python train.py --norm="rmsnorm" --norm_place="pre" --beta2=0.95 --max_steps=3177
Each number is 128 + 32 x the weight over its row's rms, rounded and kept within 0 to 255. Layers, rows and columns count from 0. Numbers have three digits each. The size before them is the row's rms in percent of the matrix's.

# layer 15 MLP gate, 704x256, rms 0.182, rows 348-419, columns 192-255
099:127089138116120188116147070134102141114135170112119109191096179137146159092146184099120112044098073121151089134154080111177138168146116137177106170108174159143187175162146165140119122150161174
102:131098112089120107098168122084113152152119079202175142199160132181149168065064150120163127072139118113157157154116207137118107172160109081146067099084165170136109138124126124124151044131069089
100:109069126174175118101141138145189145034099110153123148120072133114188144154088158179147141102172072147143152185150059071127159104140113093082145156167147167084153119138137133122111162162100120
105:160135107095153139140067133142159143191134076109165126048175098105136148153103129172173126138129118159153147151121148161101128093094125141110166077136120122154112079089152125097164111130114117
102:150115135184150144108140110140163130098090163116092116135140109110169091152155134174090163086115137145156134143101129124087128120171123111163118140150130144127062108136154136092151111116180128
104:181117108177171152168148113143095136090133158181123118102172096095107158121134168132095088142144138178156122158107182157122114142142078113155156119100074106116148165085135173129147105103126141
101:105117168192077142172076160086147177106156131171142163114154079139116139139164094191106138065127186179074163135133144092105158124164101135133130127153141162125088144206124151092130106099126174
094:156090142185092184103137117201171170083113155062104058106118121139101108167120116088191077160130130120117181166185120116121174113099114130204131085164170127130116149142133182134130114075121128
100:120154144156133101141116152121109178094191085143121136150181098122164066108161133170078195174102144155105141158116128186100060105143120177101103146122107171103152134152127123137133148125133156
100:157070141123165185141129119111191099118108124079156089142166177154149098068174131073187140112123104167033098133164163073125141136107166086135098161166146065158153126091123169182123136114097123
094:107121136155130078134172077112138190095103083126135085131131184116191144147157135132133141129128138087152123150119096112158161115077159102167081167146107155103076095102159134159077129069088109
096:111188107142139127130117168130143110081177147088118152154184131100098153157107149152109116124068114134153151126099149154160197138149096161116134126179137112135094141122148186035170168077126100
100:131120096128132153153056185158166138124128130146119147141082149170157110156057100144125086093162111174093103106097145166091136099155150154130094126092076109095072152092171099140113142148151122
107:136131134117131112156119122112121127125145113077114138170159116097168100090089120104190203152117110112129179179110200057098186074144167115119150162120122147060169145076136162095136125090140126
106:129066099145104110128112099094095151135119099122090095100122121123162138148120063202122152134095211066161175105158190145098158173090166143124084139132124142138110163138117141082100136146093134
096:146097140120142109136092164146134118111180102056216127125102181096116121150123189140114129139078125165108129166154135115135119107189137055200109085140155147121139091157176113160094131147140133
097:104084107144151154065119149047176123116105178152108117142068189108116162118081087109139054137157114110122080122118151161162143181152135070133156109121099113169127042126123080151070098129174099
098:100092068092121131144135180143158158147168045117127126108165113135126128127105160118098129123084108083135082119056153154092139147155170138106133154125083128141134163078122133136082176057198101
099:126103070156055111145081126089162166140131152108125135132129115144113120070168099162123181151125178132077121164135189151118139123112092121114128106081156091152071092132172108075124087169077153
101:144062117178130056147145138101189103148126163113060119114153108114137124185160149168103135106088154116125119195174128143132114156131177144121122159148106082091106172124149155113065171093152150
094:150064199176146149143118067139129087144104132144170123073118183123227121142123058144101100123126136140150136115186126130156118077149126108154122094097120126110141077078184110171153073064201084
099:190195127152140116106164123155071135157108112070162097149119156079082079185141121115125131064123125165135205087112157085119162136133103130120159138134095124136081159138147104123096091152147158
100:107164158164139106089118161058126096163109134218137178098090131103121163219099163102089123117146088119076144115148154141120157119166139181115148151141167135123142158149087187196113097129111131
102:109074071174119114079081141107141161174134074129165096134169167103169071186062117104126103117148120131183094098190134145146135166145167139079122129113103124125112129163105157113110115106138156
097:189109124165144034114107152140172141069160105149161167148173162156102156171100146154153136115144106111133120145046177124164128143174164171126068169153083105127132110155117204152147145109072133
100:147140163147077157120076154085156102184147088193179144145144120116181157118162125112169133127117081135150130075107146142163102149137118156184045138154133088176138126131158164099115109085071194
100:137118146094148170118098159106101100147148063080096078159120136175120151130119106097101090140109115113145088132075113096105176148159166135111150097079098094063144108124140115112082169094177202
095:088127197115098148182102121109165144156161231163116122127179120153138153114132109111094089089162158149119147146138108125150168131152122103117170148107130099083093075105135192142102106113181074
099:136151167157139130138139120120172113084171135075123130127140166105072107149096081089098153122103114114094130110147109058187157159156094038143106104194102119095104146127113161127147133103113124
107:116101180141104132155109161112150087147053142129062141129132151172164067129101118150195150158093124117163127157121104135128152153084120103142097127156094077144113105081127160150076146122087092
102:143043083167153089105174082142129145130067119124123143145179103097121104088101100075098102114124121108098122159154151176135169078111094042106081198140061075089158145154119125103144115159111129
099:130143099140163126087123067150118144112151164113112173138109130110130157115141094184123099159141158155143120141180185167113160082093113079141173194101151113122113126117154106142088138104085159
100:150174081111174143143161156170117233060168150158135048153097157148143118067161177166045181095137106132122087155097132140220177108148135114132089155114140063091106084137149134122146141176079124
099:164163113120124195185114135199152155108096093154101071100134113156111151118146075097101114128106096147137141111159159113116173115106099091158100111145122137126130157169087080127092164153080108
097:108123115148142144172139211156094140140109136088204126124130179069100111160220104176158090103128144108127071106176111155143098063116149131207180132141148121132148139142191185078111126160105085
102:071058108141097166127123147135125126114171093140170127172094119120138066183148151176086182115160106080095147174167157104113136138106115128134116070112125149173167186137138177130094142115132137
098:131101090104103114087119102079100145151117137094129145145118143129125121151146134195077089156137133124144120137146103146109065097134171106148079140126127115118194121124129158079079180147139099
099:195109132119139069101112128135132169141105044124133207139147108065130096135082199118114101090172094142124129131089048199144081109115114196124110084084111167158143142123131116147076126079158096
100:133109142099076153139074120169122115112136142117098147129113226083082079109194098155153125168150167137124144156148150108206102148076152101147119146156075157119111068106153167196121113111134128
102:148142140079089115122132153140183180145113114062115117152151075119093137153113205147175107174092122096132146112147119137103142093125105113172121148113116143147127126154123123137175093105067129
103:107100144149136098085099131135103091059090169158132120141081177109182115125105129119114110128095124146118091127165138197109153123164155176078131138169167149155164110092118121072128108124088081
098:159168097155130125085124189048140052134127135163129096140142126090080126120155118078089107134128162125175112159084132098109104139121144163121093077074200180119184125133159115142102171181144116
099:088167108091136095127164095198130080149098097204111103155062177106119154146102133125103107141142139114148166113050115104135118111104210099081086191059135142121120140174128076095090086183177093
099:208168099134119123151101093085126146113084099136124129091101079111178076129111147175111132044148067163149134132121147102146127176127180108150154213147109111106101123101156197164142113133133070
104:112165133104145123104140179184139177109166102140182109124076132117106107079103120155102115095083147158183139120112128087101150163105128130160110125152146127082143133103098133097116180082196085
099:123168126145128106146112209150137134128222070083160162171099130166122088087113082186125133164114071140064027117161140097096065148090154192172130136148086111132160139066099124122183130076120124
100:150090154182182125160165094094146128180148115123110107172132134101117067126088124121164139178124171131112121136094123054146135122098155127130088149115106089198122172111149170102119110078149145
106:047148120075155159133090125112112120185137117130143151174157125170129144122057131094200093157082109165122142120152066122177081110085078175127123139130129148156133133036069213163127147152171094
095:081113126079158127150114153158112104118165132117097165130172119130109123114133137128102105090160161099165145110107093083093099086085115094129111100049166129097066041165198102115111118156159152
101:146101129149127070151108154165063120140173134156100133162074127103077130126120103102134129135083146179113119151122121124122203162133145145100130132142123137082073150131148104126149099160158106
101:176194093138088103173115097140082126174137156111120172089178182118115149099140107120102135176165107118111148160085139091079139105142200103145143156139173120131138074124134122135111131142148104
091:177027095110174071181104134117081097090087167131152173134103127133135136129190096080145055156124138148113075146114129116120054192156155095118175134083133129121146124163235140159117147139190143
103:150173112080131105134125138208114123123113070155146144101164092128112062069166119117070135088151040108187133118140152136127178100141140135148069139140111123100120148070105095132137098093153097
102:172141107055158116095169139104177092088143154155121156136109142113114099105117074101099148139121127125100106138157146120175101099192106140140096136143110119120134198080110165118104114176099072
105:098118144180090068163051128130098101115163098105182136198163133152146122125113141194221142157160105111042101173134130093037117148118079139100074158132124114134127130198115120156111176183112156
101:095121174107134064145163136128151166083145092140116166116104121206142078169058092145130152150182164085108113132121115101096146125123124117137077148139149134065108099057125136186101055116090111
097:169139104083118087097106100112138143179106090119098131115133087130141134092138092191167157118123148161129144147157139153127097108147152157113095128126111113121081160110140116038119140123152144
098:134109110099142124112118103132141128177135113155142195132076140119156087090161092135080087084135108122135122146076134060178149209144111155144134107141111156132119107097082062076140153090079056
097:112124113219149141170141079113202115162142160148146135137152178176112149124120104107109133154121153111110139147085183110125085156135147161152113142152165067163103141115145121147122162116105098
099:136107095151127104151100132066120212140181125123132100158120165136137166137060131125081105109109088096061074174146156102183155092083106073105121122157108136069139117084104151145147136115170048
101:156160079140134158126119106110113114091080145116137097130118144127161116106126141141133118093148128119145049079113191090129174089065174163149141138136111095139212132123111075153126139156087144
099:147146083091177102057131140130108109118116145124139172080121160115128137098159106148056098125128117162082159101152119165101138126205125087108127175085141124172122191117116124095117103117163112
093:139157087133170104165125139095176124105168111146171122076105077082108131144125129159115104099073174148063145137188136127134154118127104123100115125092161134145117139106121124165138139134106123
102:134124147118162104150182119170081165129104105196136137104128115106131100096103115140159082115162093204124180133143117156193106127174184134166133105073127137165149108116111154137080111142047127
095:097062144113099075150152108079149137100101131091138129119129164122139064222145124089109125151099082157080102100150125115110144136161158157075130054157091148127163158129134123115156173134133177
098:129118131152143109147187108185157150080105142074189095142161167135137122105079173121133110068120108159157210144132123083155077091153121218180126176163127128157105204119068158070063113118152183
096:152122125175117181102103128139156123108128135183073114133157135156082069106118139129108112167122138132159190101129172171175069085148176104157125127147151139118118124122122094126145094168150099
102:151118121115148085144143098085144150081088138120116129070107151133095128143124147119122111085124167159116106093076111121114127138174137117124120120129192103112132095071133063118133144104132119
096:128112127092085164117085168109122088152135128142115097164128145096102138117156162170140132149112134081131095103101155142056138112168126132120164153077140145091133172138168112112161129140132144
092:181156148083103110032107162126050092106172103117125135166056135046146129179192117112116109108084109073097078094133114129192157073113102087150137128158096091101100082096210134129140105171164134
102:128101132114147139113124096131173124151129069124069183123097133083107070186056105065195130158097172108093149162143166107096081141159116109145086116103123146143123142051141182142114144121135164
096:171094127146144095151086080117171157090161126139127119125124111067098131164144151117139142147129095191104192155145125068183111154120130099113146135112147168097071102181129102156119134145137126
# layer 15 MLP up, 704x256, rms 0.195, rows 348-418, columns 192-255
102:098157141127103112132120115141115145111145122068130026141123106104145141142100108150105136137106086104133152139201127148111129102056077153168092075140167162101193146205182139117136098083107079
099:116153141098167127068130140126143140150157122155115157130179096174200138127115118171103089109086169066116108105115113145186111133100063089152145148075183090170136147118158174127129142089094131
093:163131159126094181111149126158114124132082104151102134115131078158151106097085115155092118113134080130183073202108160186144223077179148139113136145164143119149067116118131146148107125141130129
099:129144131108092138102096135096166118153113100105177082120085127123129180142118085178208104093124154096113104123138132145147117079076103213091136150136059108113103141082090122153158139153047126
101:185169150134090066198145171198133173085080122139118158144167115098147111105112141146101094140115134155110094135100121090128133119147153076139157138180116182079069167085103107134100097130127131
101:120053153158134124106143070131142131140128163143175182114189220191125116104116194137154147108067127089168097063134066137112133163132174097124130092126147148115192128171119099058168159111100105
104:079109107158171069135148066163091123177156159183123120106157111161158078092179133140139103178102207142120137102127081091165147062129186093071165146132110147083167129098054146154177158083123181
101:105136085117144131117121165097127131089071044141095111110087150154074091104053119139122191087104163109161122196135111145140095155178152122171113140131095139125157130132148123156100075086188133
099:143131076081081115131112124137136122152118163089082125126136114159089111129161121102104162101104041070100128149131120121118120090113106199128101163101146109112135089125133122131125134095125117
100:171159122121081149119100134145113164113156121105125165087142131151084098148096096123140138162154175114170159126154137232089121130101124185116108143127099144157089136165128117084112112144143159
096:103162193141145126123129142087165072086138203086136141126128180107118124125141115120115093160138104094095119121138110098094151109069149158094129111099130130069102155101100129182091086151052135
093:183132158130120185146169119201123156107097128119161129117093095091113133151136103086072098106138151133179144074089144118134169158116159138084151165174129118092117154143124122090132154154117172
099:120211109095148168179071129149141182130099135160156183122148119144135144072069137132147137114144173060112118152150114155164106101083108084153168153172111103115134195131111172148109094119140160
106:143147102128082106087170128123051119152195191119096124128150067145120143137104149115119111150089127117130123108133120111082154109104095163135140176112108069146083099151177148136097088125116112
100:109114178094094177153145157113075149178172133146156107156110128136143172167093150160114100073120171121149078134064086093152094149109131045114140102140178102125107113064142178161124119115149225
099:133075124123074084126130120070153097137104161113127122127152154207120166130149162084097175153111107136119109144199103131143179156113133127154130108147117122065140122083166166163093135109125145
100:154120123136122177069102154107147129130100161081138120169171130167100127098207095146085164097097047184129131112113114054110173105148166083127109123155155148156139127104151142147135137097127150
099:083179191171138135158110106167147144090032129041139170143117109129108119094146108122167164176150137130151138163132126177140142191146112153115113088148158124131136134103132131153135139153084139
097:153136102131134137166136207129112145087118142110084134072104068116132113120096103133158132200092172106130129167093096076110120189112135086114177156140099129201114127107113139093165119090155166
102:130118147160069116098128070065145081119167142133140093165117142112117113020130149130098145066160094163169168114098147144147132129082113117130176155056187111109157123156135166081097119173101126
094:188144141114124134088098082096149091145140092097114099122134154138149115169123079114115122111232162123111101089185153096170153115117083168165121139096125112151150118095176110168124163181128129
101:114101146098108100107111227119087126114106099123165119110118136111101091099169157091112142131110086165114096160122129136134127103093096136078078119131159112135115088120105198142137098136139120
100:102126169133134113149170139163152108143137160125095077126175144152083173109166122094162169114143109160087125167080104120159127125101110169175121157106114151194095121160128112148141110053164119
101:145096101147139099128153156146130113102159120095097124096156061152171165159167195185106137112170196173102126130107123126088048104108098106126056148095104142101144136131115108075131085094117126
097:104118129141116134177162170108145137079124114146153195122158128129171133100127172141156121133150138161104124142118159122113127170090162124082145147178068114113138135171088164126104104145160147
098:180133093101158108130113092205134100129130118089124142192156111126121074173126062139121092122097115129101127128161115107130174106103093110122119131114118134100090137122123174124122189161129148
100:107157093158205160135099137080131110159163157149172150158184122171104082120118082153132119133119145168174125143029181091100126111135177182131140136161109149141120096139094163153136195109072103
101:137174120102162118119116122086122099103149122145145108177097148114154154156131137166067086173106122129132152147103095179108159092151151076180166144089209119108071200135127127156132181170069118
092:130101088109173140175110111133095054082101150080141112122139227111092101160062156127160123134138107050093108126119109133164137233156145130147079141165153148133138178067096084083135089127149157
103:106159143114175110121107102087174164118122134195103159117176103110142139100169109128085163177108123107109104143174125179104154173151119170110126124167163140150152125117133094176065117160174129
099:107144094145160120158134107133089125132158129067199143110145147149154111099204118160149129081078163125150114187137123154160153187106104153148109109137058112109181118075201127160156126175105162
104:112131142092105169154132156176178129133118195100156153051161098128074192139150062094128145058074086192137148104109102146114103134081163092100141150117105120116157146170168124067145098101117136
098:120131093100161084185142091068183125135163092183140082093113152157143165095143066137138106190088117174115138194079181156174140141144134144082106116177079089047133083138125149106144125128113136
103:186134102111146191151146106147080154116162125086122118103086139118087071090170185105160110084091151143106146105110184103155197062113162214124112092128122141189112146089080144141120161126110184
101:125134055127164119127074200198108128154061124147175140126170119135156113141178080144108153086094123181118069120096135106109110136113194059096109117151102192136161102144096109141147097098158092
096:095154111116160147097060113151087085060111144132150099162074115122055152172087126153140116079084085172141164143140141122146178138147094118124123148068145142142128178151152146151158182127162115
093:131144069153092197111153121188197123146157101105107149091118082123176124149146168125177115127097133099111107180182112068073174166131160128129108099130136167144096202107051121096120110125149139
105:142148131176144144153112140094071105172161167108075116128153174120127046156127196105160161171147145104171095167146152100150143136162174092112161131116103043098119112132126127147128094208099103
095:100094107140153127165172070110152139130110149097082089135172119118102078103151112110130127121119102126119111073108106129150122166195116127158072128121121153080124102162153061125094176100152148
098:139171091049086154102158117177142151113149098115129141184156139142134159093111098135117146153095170135134154185119103158070109116102122109142124137064171118156094118079074102150137137148107092
102:123141151126119120133129105117104152136119143130124123073093078147161154027188101114151154101093103119177114139128175178196064103138149125105096140171149154138068114117139154158108179094079138
096:098168156076136137094057134203118167142088163123098157128155150116212122175186021096122129126136104124169177163131183171125133137157071140182163122160087050151160107105122175122134151113105101
099:120133140110115188175160128170115162097130125135088178154069084139141122081149164100094125096084145145097085132146168153060160125148116195132172134056129177148097158046101155094125178103136211
094:086073109117135161086146109070130145152122160100135194139129139184104153135185145162079152105126155112097141142094094079129194124164134112093115161136127162110140164098122105113124168116096091
104:143094177173137077168135111124152110167084140093104096132213136082166136071117179076155154205115118129131155152139116202099100139142103101146133160163135113127129094153121121140154109099149110
097:155107150139184107193165112167128061154159111074119089127153138169097117140068094124132128141111116129090140158118135123103087132155112144166132192128056137100127152067192170103170136126148072
102:110095175172104106172114127081122099127123176138147077166128113094140141170109144100144131103146137114139090177128171155115123138157141151129096058108152148168093154086196089145105125102130138
105:119142104151156177149106130119076133129113110129146171136119142170115073101181095146094116132140150164122141165157151097072092100173065092107096143112099120104133130090184142136070097105119123
100:055102130102075091152134131142170159091148072142133121093152175124154150103124103130126089118180148131143141083163086167094151131185150163150148118160088045124113098160108103164142180108095060
097:087167086189158156096142137151090143101143077089147116143074119143160175064160142124114076115132155175102105138143147142118112134132153123079156116142166153128122103171127146169129121137068050
106:090066130152117085093089144137083092128159151102134117093100160144035085160082086097171152133111137113129149168108175075120050128146133084164118163098139103091111134207100070129156130086103145
084:082177140108119131115201160161176139145116137134097116117140108126124133085104088087065116165121148148155142132070144114099151119119109087158090143199106082178085171093063107070168073111160078
097:095087174150125151135144121197109094102147114117072135115138165116027096136120094145168110206104184112138146094117117099156116083173161069205140106147108139109110151077116149147093113111121022
099:127114157142204142129158111172176067086103164125127106155164125136214108151096080114148160088138122146106154145161122140114116119111153201127119120118090148100138098152162102090096176220159108
102:137124101099127117188089165142088121136109111137122153096136159125167121120129136087119123123166066121061137150127137140146143122124123170126064146129070152141125138155135190191180145075141116
100:111115158131083122086144146131149090128071162141123143161178189160166089131123086208160143134115146100115126134127089144112134099148147138090122183107106110111113171082149067105209132130100105
100:194103113140132132118156100158126166155109124127087071158192161115118128135148138097117109090132113107133137086125165197132162134126098103145146111126091128087102176124141129134169151135162132
097:184123067173199069110166163146141136104151056121127157109114113091053134187164129158136130081114129192154093097102144141157126115125103131086201054131119145149122152156144164109095164106126134
102:080105176111169091077133102157102120210096130143167113133091106105068124083069139156131150168103146133125149118134101088105156098120101151141079115149159118173161158048166152134157098175098133
098:146084086197169203111115114119146117144124139064142132124076161136108110096141110077182155154144097128178100131135143099096136081168136102082104139148100115186173120068093141184104117096106141
099:147114116148135112164126126155137162160090119154133105122126110148094132139157134158109083110121133110131125137158169099138177117125172114118124142145117093084083113162056056118140104152105049
104:184110113094161140128080084192116094147117121127159107023108193163124100107117132092133107113150101187127161142106126165111155152161107124127107107101074122178109125125113151096164139157115117
101:091120096150130097066168091082138134152134102131131148159170154122118109099112154134165127170131127166170107123156167156129053157144152186146162106109120091145152082159072156101132098164120081
104:102136057141136044154147127116113101122119154169136166118136106171167068133143119088101122162142164140184132173155132150068148146129122151137107192122125130116165108125141058176084139089167107
103:128154142073136154111128180145128133102161177149111120172155144105185062163071113134125110134118161107132121107123122109162101087099218133154166149157114180116097101158086135145146137092105115
101:094115188160119114131133088138159118136113088207152160153133071103130095034163116133141153166179103107052130118095136164124145158160089101095142134143134064142113136098168103145114132140145104
098:178091167146187141153102136114145077145080165156111137182166126095033092137151206161146076098145137124128178124171125110210161210118185158126127091087055149168077076194111120100177093159136153
102:089071142108135108094179132133117137095164131128166134142144130171097093061129162168140070088105145148174135059137154130138140074177114096118145118125139151126079101140166147126079094128096177
097:095101149124095129143089097125152158097121109140119137061156186135119106126111203103207150119141071126118084105108094075110172103103169082123081203059077113110203125127172210133131156107151135
103:141117096166190121084082070177102100137186119112062069108130148111098134166130077155143147098108118078122086000113112169090128089123136118145109118126138135099088138102154109133153120096154142
102:188134078154065159130166097172114133104121133126123154141086144116074123102091119136151125089126135097143174122169125101064157121186122144168120087093159199149160156110134114093093175097122098
# layer 15 MLP down (transposed), 704x256, rms 0.189, rows 348-418, columns 192-255
103:110171146140142118148158140088111130156134144148124114134145115102115129130158173166152145162082114162111084094128118123231120117145139079113106128141107180187192195148132138134176080089145109
099:147149111137117160152145148129124131101156161164102134105111053091111157114145156079182169176156116077131169156130108168042101084104086108129096139130130187143166188140125132091079083112123155
096:090159128168202159124168077152139091097111113119152075085101143194123167113132147127127115156083093124147127142139115098164128110108075166146149125143160171105137116167170100099150119179179160
101:147174146107130116148144140142128167137108078128134067133125093109118138156155110090136099114072156112142106129111120185131146131123145102144098089224116094105192125150162108134120180142130168
100:190112127104097119167192129160100176183141146089122124103131089160183122128126089152078084169138098112097120091125156107119182157163120121172100156102135141089097111154160163098110068136137192
096:167153049104100094108106133080149204124079090162082095139128114117102111128111119143110148084095148185145086100145137138178123106133173128155150111136135166130121072148109116132142157127129088
103:204094058101153143086133123136170079185057107157147103110145099084093141119100162108137114122100147170099067153082088111180176146104099114113171087178080089136134088165181092128171133110110100
101:144116150126103136121082100130131143147131179158107110108125111140108119138195093152132096162121118065149125086150163119130153125102074078108218146133107139107098127071196123114193112179111129
100:142119134145122108102148120103173151089158107125143165110124064102170158085151138149076156160114117123106148067176133107088078148149113149141192157118187126156139066200147178104159164166152131
098:153090121137145099156171157122100176124122174124177172122079110139119070111120157093124092099106081155115131201084114148118089100077139107099115176132212136176152120071096155155162100124111086
095:106113121102157140102092099168119134164138136113135117122138102093127118130112164123116162113107141116133158167142111081085191142142123136048147104144091102178141172131102187141163133112057028
095:083104094178127064109084107133142155110092117154130141157113135191141120107085093142116150085124161107204116150176051093144102172111157109170152096144137125127145106137133095138116112156136104
099:146125137105119105103095092155142122151076148117117123109167142139122158189086172116187099167124174124159120134133127147129098107108114172125119112137166139157116192092219135118105116139137137
104:123136180163168123141113109095129158130224138102027116164122081167125181127082123162102076154198138134127160092103088093141085151119157156135133147082147126163124052179121128146131099083108134
096:136038126128137141138130118126151156067093128133133148144091137073155116182140125124125174119179113160145167096077159145071147164058117067165117140116109081133096089096174132145063154145124146
089:105157133079123099068179103126128131083127129185241135130111132045088155108101124131201081109165074092133119129102105096143152115135130216138142089144046120126111129098084134123127090147103149
101:105133075115140143115105104131123205128104128132148172101166114094136161094101124076116176167143117166100140138165145127178204173189141124149139162142126127143106120103136171126145098119093178
103:147145134136138113130182158080122105122113101101061044101111158149158086151122111076129096112128074116103130110102056098126136147107101064137122130141087175151122102089108174149145168117096143
102:135155080166104147169087080097245155041174141145140127080107097125167098116131093105158172167143111158081191105165106168062119125187186117073107146097140124115114118117093182110156171145182146
100:133085167164108156143135141134166102159204139129156062101132128129087167151125108161092131145133143173129144151075095060052174157149083139104102185175091117114145088148129137074133120146120094
094:149078171096129112118092185076138102077177142069163074108095162082104078106108135136148149123061075080107145087119065125081115129146136145102089088095120151122169139094139165142143141092180122
097:172113131137179095145094113127166151085187115125130132142096111114161146155182131179139110124094113113192075102135106100122092093174162165111130044081128146083173133109105127028108152174131081
106:105190149110099117120136104100147110127127150100195079133112138117084088120161094151163087163187142097119132094171125148133079158134129182106086139120143171087130104135122102131146166126115063
103:067086112142174143120101144142128070162162075080157085098100129101140084099112164154149110152115105121117183142132085112122146095077163114131099159159132134167105173152123179143083122119170107
098:115099109199144136130122160161144169110103126111233105194132117150088184128137159143132106110116081108078117123149128089126126117103085147147157142118137131145146113131134070113126145075131143
099:145163140089102152177164115150104141158078188146083168132130094101090165154082115146148118145116082140066179125113136131113104180107197106133106154201146074105212071107122087127124120117129107
104:127053173130098133132160141154112107158079157111150117124174102178134198107130105120099159075137077122146132130105169168079088149114057128139190161079098143057116095161183178128106101129179095
101:177151154152125137185137111190092084114118158079136137132114136082143143132136112145089196134142083106140101153112153116145172083121139120117127175168129198113098091123150139186158109072123095
089:088069135148159135127106106126154148106116085138194137174123153129132118125154115124165125101064135094154139195121052154158109120160090100133147139095160111112121055104175118168084123148097105
106:121106137111099178104127096145180116134163099154151125107135143162136091167067127181172136158115113139133190177199172095198109140104146094151153186149122131075109151087138141114124125170114176
105:063160101183138082115144089120041108167125115061118143141128134178043172170143129129137081106133192109118101168120084148063173152153175088115136127099114113123147132133141086122091100152115100
101:094115179147098129088082185130101145115055137126098164147113079164141125161127152112109099149147047173147112170110119137103138111190144113149153098153084121087087157104045110085106094096098064
099:166119100108131142079157164134130113146065104085109148158106196086043154132126092100095113147127106152085087133070115136137129152134102120123143179111091132150141126159113137111132107127106143
101:066027090101156167137137097098089096158112100086192158106188082208108111170119125139164117137088184121185120148139159114172125146118124143113140158089143146173178131179147123143083068161123078
101:159118180148140100168157158147165175056140130126161059139133140147102185088091118092101119119130165146101149168135166134079127133166099135135110198137093125133092128173139138164141143119118144
100:147138098125211115082107127161131130067075175121101101155134174068140089123126121091135176106081108221184188123071151115087106088203117136083111135135137117142113119148109179093125131083101099
098:089138095068105163146073106132143136135143173148123156170129093138143152182178141069085141114168083134149138109141163163095164087085135130122102155111090094134117163123149135126161122076135144
103:122137119168141101134144135102144083164104092055148131164103161171070115164095134122061115118101147133080053163132083175125114155169120140133130153119112118072128126158138122113059115096157119
104:097079199114085182127088064086142147204104141104153103076147060112140079132125119141084216136156076131106144128139110108034146131150120127121131112143131094123104154121162138087093134139179137
103:123136104116114159054165154093118135141086095154161162106120073126124164137100145116139189133134104119122106083058123093114139100123141042159082108178185129134163093135074152117093188150117200
097:147139103136140140170105138126198123113158075103102161140180126093111150102166072174141104135160093136157116104138142068124181168087123117187140135137106071117156125146094088081099115155100111
098:189090097130077116198071107127149101084118111100159136137144154212088142134146126128129114144116170056105143120141122141110124065151114123123146124072125099124131115137140146156155152195137123
103:078088096170128227088116200172110090114144192138142141106178118094118162153161181127126179127133073108129120100092148068099122138086111145140137154149154104122144134086115124141156150164126076
096:030163176133146095193111114094079090131139115082082156095106151123129097105110084123126136129093134147151128167117121140135164148184158194120114167158179096076162151147137159138098104103101142
104:140136154143087147105136075146078082138103121103122170093050080085138061102092145168080126085116127162156066145165134169183120130146138122125154148149082076148140073110121113181107114144085122
099:169097088137137100135170149144162174077085206099191178176142161140127126090141166125175174138130184114150117102112112108122175094095203124116090129108106105127146124087169188162142145151137120
105:117052125194131139144102040089109121130122074150178129120126116162110121117118106114122096149138108050114109108148072186092190059120142098131122143171118154129174100157140156150147189207151110
099:180116103161103176189183121137116085141091169140143131075096113116060106079144102072135182162140093153112134118195125164102138122133074122141162156140114197088119129134087157149128105054091139
102:150129097206145186173169165206120147130172129165109153119120121095153092139097131132101146131125137135087104134159195224181115166057137085127101100137132106120152150045163129131114164131143145
101:115132154162141139114120090119088117118129140065130159155173096086090072089073107166109155127146105150143140115070135099167120134112117107095171130144186133153114054189132104124149189137176158
103:146166147138154056130166134151118134108100104145139049118168177147132151099132159077094110112082067127144118099105113096145168101123068136114114096190156050129103066167128176069138125118099175
103:130059114140160102164066120093089099090142152104127136131139142151109084130188128133144108145111141133099053131186102132137102153161192117121153098051150137099169127165171130200089162139167183
097:157140154070116078140089133099149153164153191140117103178112117147190124139131133120075152163132109138105052147135130159104126135090138137149210118095161161152160087063089134131121174109095102
100:150122123101135161169185075122202068120168125128155131143064110140088133110116193115130125070159116156138138085144162141131154130107128153152107138127127118065192084060097112160136125141098118
100:098111104120173107114156151132108159117107093184118148138107133090075062122111106121130118117148149219099130158079152126138133126139101173153177106107175046157148113123147088110120192094166120
101:186093120164166154162076134066086176093108193199159104118062155130138108151055110141143116150127136137139119121145076105123097096128092094107173141142119095050121173125109113116086150100129125
099:099172175143149064183163149139138121118105095138066137131076103140107164140126125121117121071125094079119155128092132102147175132176126095136141141116118088126129136162159100173114145170110142
094:113140106090135134135125150106086167104057148128082138117145113149069132141115147088133109141045120137123108154121144164150073160167123148072129172131118146171094127138151131177124156196154100
100:137134145187129175118063092145126114143064088096172083131152122124094116119122083125093124075167144118113134086193121098132124136162101148138084136137112119111142147077135169117086120135081099
104:132083100123122109099138134096196102155169163107124145170146108141135108127109109106179121157160165103193140114179114122134109142119067114133172130108142166136100150125153125172080178095186132
099:151088095154149076184116114131156088171142150117096114106145159140157148113131140169106151179168118102096190098126114159102152111170158114079152190155156126079090084166080156114110151171104134
101:135121174109182137100104144100126137130071160145140148109160164109163140140204141104110140100153082173121151116112123130163133139101125187151050129185031063125137166178137123167157150129141143
097:124127157113190166137153114135202148176136129124079158135057118161134129131087035128113110159127145144107174131120107140198096148120080111148139124081129085144063180115147217105100177096151071
104:090092157107122057129080104152152190148125122102118128169147170135111098094151096111091121160158171138155145127172174156156094135130162095213116125112165140102117118111136088115141106139138153
104:097177159158117157122107120095099144115131168126130089136124210107148063127129130117161186081133134159122114119084141128165119144107104161115141146150100126103138136156172150139145129132126088
096:102067140126112058100167137150151150088141124154064110128114182128097130045138182147170149147077109171062170169162120129109172102152097131142151097158150155110122170053157156103150200129110073
100:090144117178074098078113115124142137106138131053119184143120135132140158120138090123115135167074130144162137152078129134119204191091095131152092180120123145135132156119043155079088155164134139
098:180181084144109182111131135161124108119104137130137074142121128169120077067096149085140204126098124130083151139102213162162091148124123140105152132056114111136132157119128162083125094040123138
099:151107141103076154203156143112134136079195146172153185173157163084114138169140086085120186137157176153181136174166153125144071121070127127166103153123144095130110076094105113157059104062055133
102:150101128183127154120110078157099184198168112122083168107140114077172141110135110157155136097103089115128095122118148160179091104118092166112149155135112119149151123145167191126130088136161137
104:164140137090086136196134106176047083067081179098172107183167116172141147156127102120113177098076100119090082049151146170129142126145127113119141162119102105118102139139082186127101135180102148